Part of a small language model's weights.
Size: 9 layers, width 96, 3 heads of 32, MLP 384 tanh GELU, vocabulary 1024, 1.2M parameters.
Each number is 128 + 32 x the weight over its row's rms, rounded and kept within 0 to 255. Layers, rows and columns count from 0. Numbers have three digits each. The size before them is the row's rms in percent of the matrix's.

# layer 5 attention value, 96x96, rms 0.0654, rows 29-95, columns 0-95
086:148150124139119152157120147112158138080155119154120122100093117096111150145150101163140108138164172139211162104157132112159101130136157142199081142148093089133129067069101169125077155113155125166120066110184143208122073131197105085134100149139120124138123113166143130126071105223113133114
093:107151106146137136172111153096091077105113056108129147143134136134141159117140145104110110107124107121164132147197091123140129089136161154194190133131084130128115066124086056206095154165094169132121141160145152135101111144120109080105140087201128087166092136144092126125155062069189138157
091:132158123094160145096161101162175122132131087134217090120134105203163129148122182133126118114075121123090176121122102082122153123110137130157123128141166097163053103149096106164177090124185162117111137118106077123091121116166161122162134165108065080138090182143152105062162080117133106084
100:160120161136132197127099135100123149140060188101120117136119176142117129137173135196196113100146112122128100072163145136156159129132162118118081081152135157101164143132140168133075102150148139151160096130123087149119168147157139163119082103062160113172157158151223145118115087113176061159
098:145125125063094135147089135124134150102111143155124116160205115090141043151105214097160137100155107101082161136153170072140133134130108097126070119059109163137112159171110123041139183171132166109164128130138125111121141097121086075115141144141148091073107108106160138146161165092099119130
097:150116133141128165142143095083103140092185133069165124078120146149172123146157189183110108104191122090126121106096078131166119121072187147161088150130141137149146091140122100163144122140139125121180122109165154130097147199115153183184121200158140095116121157141162182124095187133056128101
097:083118150097139115172127130118147128062113153140153120161141083130160099122143146120089089148098127147131140141151065105180127116149108095215095147162131097100070075070089111181149081129084091084096188116104110163057139149138128135171125180112140148163091140142137119099170062119152181124
102:128179158092113170152119104107069116081179119083159168121123146138115176133137076057091106142114131116103122145107100211090153117129149161172090146093154122107121092125114094094120167122161151133097143122103138142116061128122125156126109081123212155129152101144167191083174086107114204118
107:124118143132152123126107080130209108151115081116097154093075103074111083098105135138137134100156116113103149142085131128134132173161124117189042095074146122153041158122155107101132093118068155115054161166118142131146096109147141130141069151193127102099144132123188166167112159134124081131
088:161153131132138114155150149198140151126167142124123185082138181084153153101074138140158149151152082143123138138129101123142165081139093167176168183148090093109115130195120153055111111093084128100129091164121147086105151205079096167070091156107089132126148110107099192110149121164102159135
098:108138142135111165147194147157087133128139115187169076077087120141161152162139148100163169130139044118129139127085086135129114049073123124102080113109147094072152120139146121163148094114148153110116081127167124116126092219090096165170091104168127153160084127148138177101143114129105071137
089:157129183140127126151097147117152151202151156138093140182124132137090068131125163177160141085066137135157111133150120111093158083119107128167050151160130177102080136111124144078145107157127101161140153152154064129105128112199161066142105115161125109137151221082154154161130116074131108137
102:137177128090142144137117149127152223101121178124120151136115110098200150100058081126152150156208147168150153106116126148197146074145134099112116121180106180135116094144114159112102123129125141132149098116154120165131139149107178077143115078066110079119041146127121150159191137142123127122
106:140092115118110129123040138122138059104146133146123206091145180074138142166118155121159115115182071105116111109125182100103155165148135171127105121145071117134093138156158127147076172088091102110135122064115165115145122125097154172111147130160094148119103102111145095105181151122082108227
102:132139071058105152145114075083105133116083138124131153128085109107076151098151151145142076178102097142161108169151102113114122118114118075162130117144102144145068074104114160149120136126129119135084081129135211114138100056198063027135122108179151152138111120113132095156114106121125108148
100:073087106171114167158140099124072199126074102068145087106091122149087093118101100139118119181114137115157136061082174113131159150077176081111119119099110171114094105109094111078183119077117140150118112119076140073129115122167160091146199076115133116101141157121121160116143092109097140101
109:159154183151144084144110138102074174149093092127132166126143081139080035108134126107096161132114194188099087121127107142104141155169131141103126162141145173127142143114149142110112146061132150096135113118199128107162210107190183192115122097139181145103136125144163150102129147115171092137
089:144128165126129113142049094098167153137153125105149113074105092115149135092145108064173144085193148180076186148155113079129132092179151177134121115143108138158122124120095119144131132085123160194128155091186156130146119093125124119167090112132153138120071118219082144102152129140116058158
106:125069168045152122123114145046164119185128090079096137148126115144103115139136088087148136081146116129129125171082137101108134115154114154116160131160170185129108117142124109151138145132104116153116132119050133147155134121182187138161172136114211177057167144102128163142081127157157183098
084:147190184175131093120095111125086125135130163114099084112149065142156091101158117153109106176145124108102165161167120127170049043095138161147121163136127148128138122127153127070144114159175132119136192130137144066139130063171097127105171136184107132151130101078154112087087130109108068101
083:139092084157158062158128144123133103109087120144134118137069116137167099139172065123136115136091099176135137133170127130078188110163127076136129151145092142134109186090099104082093148182146106120104177104047146101127110084152110151114112072144168105167105142174113061103154073165102177125
088:097100184106145140123173149166121157152140153073146152119124142103128145107118103186105104141135092154124218088108088114091112142110129098161114098142076200083147104096121102129124097114060149149114137127149151117109155163180194148115169128134104101230134142140092162106156106161208133126
093:062124075086116192112131179140158134119177112117133100101140177096119135125087089088161057145157150173155171133153126141143118088096149093145136104124093101108164131164098179178122062115172100160123102101132077089123104131081151131162146085141123075156130167085170108115163082088167166153
086:120081093105105154061189116174130136172164123101106136110136122152157126139180142149117075189124089104161092131139112117108096095140176084109156123150077089153124155132128053118154173047192096141178156136085152143084113129133121099155134110126140097209146179132148127116112092137109181112
097:153090141111142176151183051167112136107139120071147123122080077193114149164124124112140140152169212178122148124107121164122174076125150149092132162144168108146125111140145088125174124112106144139112138138172098083115130150077138095145113114049111095196155083122115154090202154120110157116
092:101111084149137120146132148137114126117150184127148148115114143114093084155173129126128082172066143190108138066135105132162093142110108103087123129161023157098063129132157101140161179148132157126121135068122126155163153154209162096155179115111123081109095141121182155081139189110118143094
088:135102154156171162113115139117117133117161132058147100163084099080157175150149118094130154113087154074132051129162119112066104183135137100065123072128186100113180210178097134144102107117138133106121127135119163142101141138161139089135125139088166129120140139119104080081150120072129045148
105:131142177098100111126103184165138140108159128112159167084090119147060115139143100193109109138134214124120145060050079150071149155103124094118162144148138140124098116135135132139098139105170142115135141125044126067118140127091123096119182152085100133106094152094194108097102109183109168131
091:173160153144150159129152134153103082163160152159126075131244106094086178132162137108115102122143142091169109138087158116143124149156099101116180111138166157152093156111120132060166101132150074183136143104108120164077084155180089095123125121191115114110128086093153132171107173117088164146
103:120131135143135053089109089123100067137184084079183079102170103099155129149110127209109162114156129136184130100123120157170137110181148211128137160150133123166135109102146124092096163148176142105171147070169141072156105143115136118136098091136129129134140146201128090159152169150164167136
092:094121087116130120141156151118169134147093132088167100077171122134134218202158120165129177107182101163085181146098064082113131127136116193101128134168140081136163120125192124113127143103120112153178139120138161126123088131136084134150141102096133151114108113149088128179126210112127196088
098:113116094084157169152173135122082052187134177144154183115117120179123154114115086139133189156150101088124134182082161103155099084179029111187145158134128150156159077113129157141154137103117165146105104107160147147155160161126077148141156137128113065118158145134123177151117100088118113113
085:107113162177150134101107099107171124113080164114109092091084109140130072137058126122134126142124155128083101113121194104065174066150089161173122126163177157154089117071140111165164121123097164085123092119090137104156118110177085135072162095069092152105094176162122118114093145077124130155
103:105116092153082117161168125198114115166158120121188122118119072096126114145157143166138177154136111117126164035095097132132209110097163155143158182107101102123124100105111118121121104101124151131096155105081161066126103090092123135150121097079136089181159112105174088068069161124134088099
087:154097132115166175128086144106192124131134092136118074166160125136087085131122133156121105141072135105090132102199171081143128128096158129203134093100076099140095177157076170087103114099141130208133097091133083141076122143141154128125125107152160146104052160122149169096148093095169096146
115:131153105148106066120140087146159140190159131067132155143232166146146087121078078120093143092132131109122059143145148127154145155145118134162166132097073103106106109132103102125075130076145066090156159154151178151086143150090119109088134062125194146098127089077155133122133114106143128143
108:154117192102139100173140091118135068088152205055125102115141148066152187105159182174134126200117117122138140125163139181114115157119225151142106105114165113164145142156092137117134151094134118086106102111117148125107121148090107133111152122128117181129106128135185141048110110153180106133
109:108087100160115171090160124168138133077093118127107079103104111165152252157146143087117119136178117119117101138095121104147089122109232136097125141164082115124161093164128097169134162135162200113141138136100086112094146148163102168156078123140169144115102125090134156097166086137107136109
106:129216082142126072224129110113098143110154135107117136117079128171101181124119123122123153129107109126164137089111135167063169100094092153171089107172155084146098103088124170123166164167148160122111108191131100106112147107135107159145153146134126148086141162084198131155172118138073114184
117:128105116146146125112169057134102135144101062154156118119127092163146147116113153142066159127081168125118125123099130109155143127135133157158108145096136176137119142137095126084064138146107133157077149070152190131131070127106114162139191138141107141025051157111059064161151110097147099114
119:129110123147167176110144143195141105094149070085139033117062147164097147144150130140125121109127115138126101104158084139139128120152094099145153153151098165103112154118101128131107083114099165127167120143056125175105089191145099122063145136154117186184122173078067132089168106099155110172
117:148148152104142111138133161111110111148145120178113135137105109151165163139166093073117126130132138146103080118152040109153201106129131174154117135121155116104122075103116102163152097106082134180110143161149059114104085088074057166123158122086139107114105144109106128020153070132180105142
123:097111062154112110144101166083167129125150117099139158140126098107144122108068110056126225092196128161126083179052172102049186182126084159116112130139102160123139155151176111145122128114121095119093128111097181170128138158136137171129139106143135131131110141114134099092143160084084117138
110:158107056092150188115143109141114206165100137179139110123099102119123122092187104073086147121102088119097151127096122100150127116112174072140102111120094127173154170136123175121131135145187146160121109080164147096076123200102191147127097104120143155129118158215067146123118142126091118114
098:079058074127142117146095137100137175175107167083116087079162139199093118142142135126152075093169116125148116121150139141155123165151113115153130069187054112077099181123151159093157118125135145121129130149114177153142043168162103177162156122125110100118132138131103113113111182203116147131
118:122061135101085122095136099122118102115115099137140150202084102130140174122058068089126123094110118122118162164131120145162179140176096101124161135136087105116091099135083177130177117143126120117082039136136110095139124175158202108109128105128134197110144138076071164134134134142185173105
112:170130144124146136096114197096161147112124066090176092079121099105211087160083141144148136131084127091163082194153144107130163122177128073141163171195149081187139137133161153117135141173168136129100125190132151121131157130111074167127185098119138127126131163107133158163123067132119137141
117:165149150158117090193091148128115125171128113180132160124086099153150143127082040091165120156100120128152089131149081173110115114084159180164061156134137092153188153161110105142147128141109116097193108156144098075139091114141132134069095118115107085167062137072144141106170101111123097159
100:141132115161107112100158076102126167133125128105211150115173119124156154168132131082085097148063100117127195143098066123107150083071119175173118120142156124101129135121114167148105159154113130115168098105059185139072148141072156179149141091106167161131090082088143133081094113117100140077
111:089150141192110140125153133114139146123041155042093107096075143140150147104098081123165184089202098121125097138138161123111151128155107140098142074124158091129151173067122103104097069159105134157142145084145101084180127148149090099144093143121149112075157156136140085125155160141192109134
100:161175123148156129130105082105132108163144215116147119120163132078152168115146167135100117152176164098133090187050162096167127117127148093173142091135100117140148142147146114086135104140136119144114082129121080074104110151138119138136112117083077083175162171111065148118126219147086077170
108:135101104158131088126114154076133058155088116155086200110112133165149160140165162200100101145165053121102080131138114093118144133163143164145122102153131099189097139114194093139163124140067102101112158229103141139157118150113131117080127117143115122165160093131080168169136124129167107122
113:127151109103106097125121136152058152138170138165135077153136124172126140079086132072041092128148129094165143128095119112133099120139127152098152116080146051140109161144141139130153172113132121103130084130082102069181175123120160121130166137108095146034119064158140120092098055120159170144
100:125147107139140124121133169156075098100141161186164176128126120106127131104145159140084159099110090114122136131108110115165141111162153137128181064136104119117146059067146130154147216146122114114108084103096179120129120089139083124165161185186177139140126062221084091146105140170100108145
107:165103132086142148101135108090147060109143092096145139117093169190123179171110098159118178102068088132098095142159152127086113133115110103155119091106108087079162058155146185106103135046121117109139167148101165096095085134108146175156114133055181142126112138140191116147102169109143130127
115:132129128151104049100089156149173092119138095182157135064172084140126135153104112144128117113154115173133170130194177164169171107188101104087140096106109100113124160091111072114168149083053132112130109162121138107128169094130212151090121168100144068124121101162119137170113134136098103110
099:134148108084129096135122178171138164088055095176148110138086168112153139077167108157109139150152101075124075074175118146142157144063086124109142176154140082088119101148150131126100135097131140147085141115083140112128072162148077126124092135126077195128105107083073077157148147177171105145
103:131114196157160150107097101150169090135183186113128160156074112139052078107134087178145177173135086089145097108135156136105168156148173116172109161118162088121120151101111100122159129119144127174135105104145085146137109116185169195119091146093098141096110131174172188076108131098098100112
109:160138093122114098092083080111069101086139123101101126134103176100130119130143106127119112150061168178085142156169129099129151132114139134135071156108099178122136146125143127152130167156166180100148118131174144236167135099184095179139072150122128143157119186204100105112193159132137132124
115:122128132135095118127125130118037102121172087188116131158089120128106095116099122021178136178122108131129099120181176107106119098102113149182138108131107164142137184168062156167118106140141166196092119092118151151112137138179113068162125103117140156118117140166141140129064087138158074117
121:130111179045091143173132106139112059137120158144135146129117127160191119217129110157157127124113113149111082114103145119161129080182091141149201175220137082107127131098119138114148162151097157127162122147146164118148142148133120131158056086161121149132161138126184107136107100123088171177
112:160126141088136101067101170095168142133155106177121106139147092139142089191088129150164150111119110085179083123093082141131133139179082176069112166085120139167108163143146076097154163159115149065083089100144081137148112115097161102157140114132128211152108129164126201114133117122085161151
115:162176119102096078147151106075159140074160175141124092148108104118152144127103142089102117148057102169142080128083076141181105147156086133204104094183099163094102125077103109130156131109125117126132140070138122100129109102163145098161029105135122118105145113102159095090091168103089150094
122:162153027069135073109105139084135126152124099123098167199108089093125189104117091131118144136137156164146082126137159148096114159098155128166110170086199121112164168100065124128144126178163176119150129148141157113166144132136086072111125111143087143101096133131086193101137095135118101084
109:186054139088145131083135150084105157123132122149096134118134123143132125131177152153143130116129076062136079150158077136146088131089111134127101107172175123131156168152113126054156106119143111130127087157136192217093153091140139146104115183173137096114123158094147147149141126050047098118
122:115119138111156150097132096157133097177107108089146104125113071149129136119136086176135124138090158076163211189129131145112118086141112187232149156111125174163103077134140155166137105121122126161110144112092150149159133087124113095134145119124152199180165083167077092133097161083151166171
117:087189097120207116150157112093154122119103122162112096101117101209111134119115142105118096122154133133079093188128072112116170083124123069162108148151197108117184117136160116108157108173116150140074145166131135084087082136177146074129070100108091112161081109157139164137163120111180134127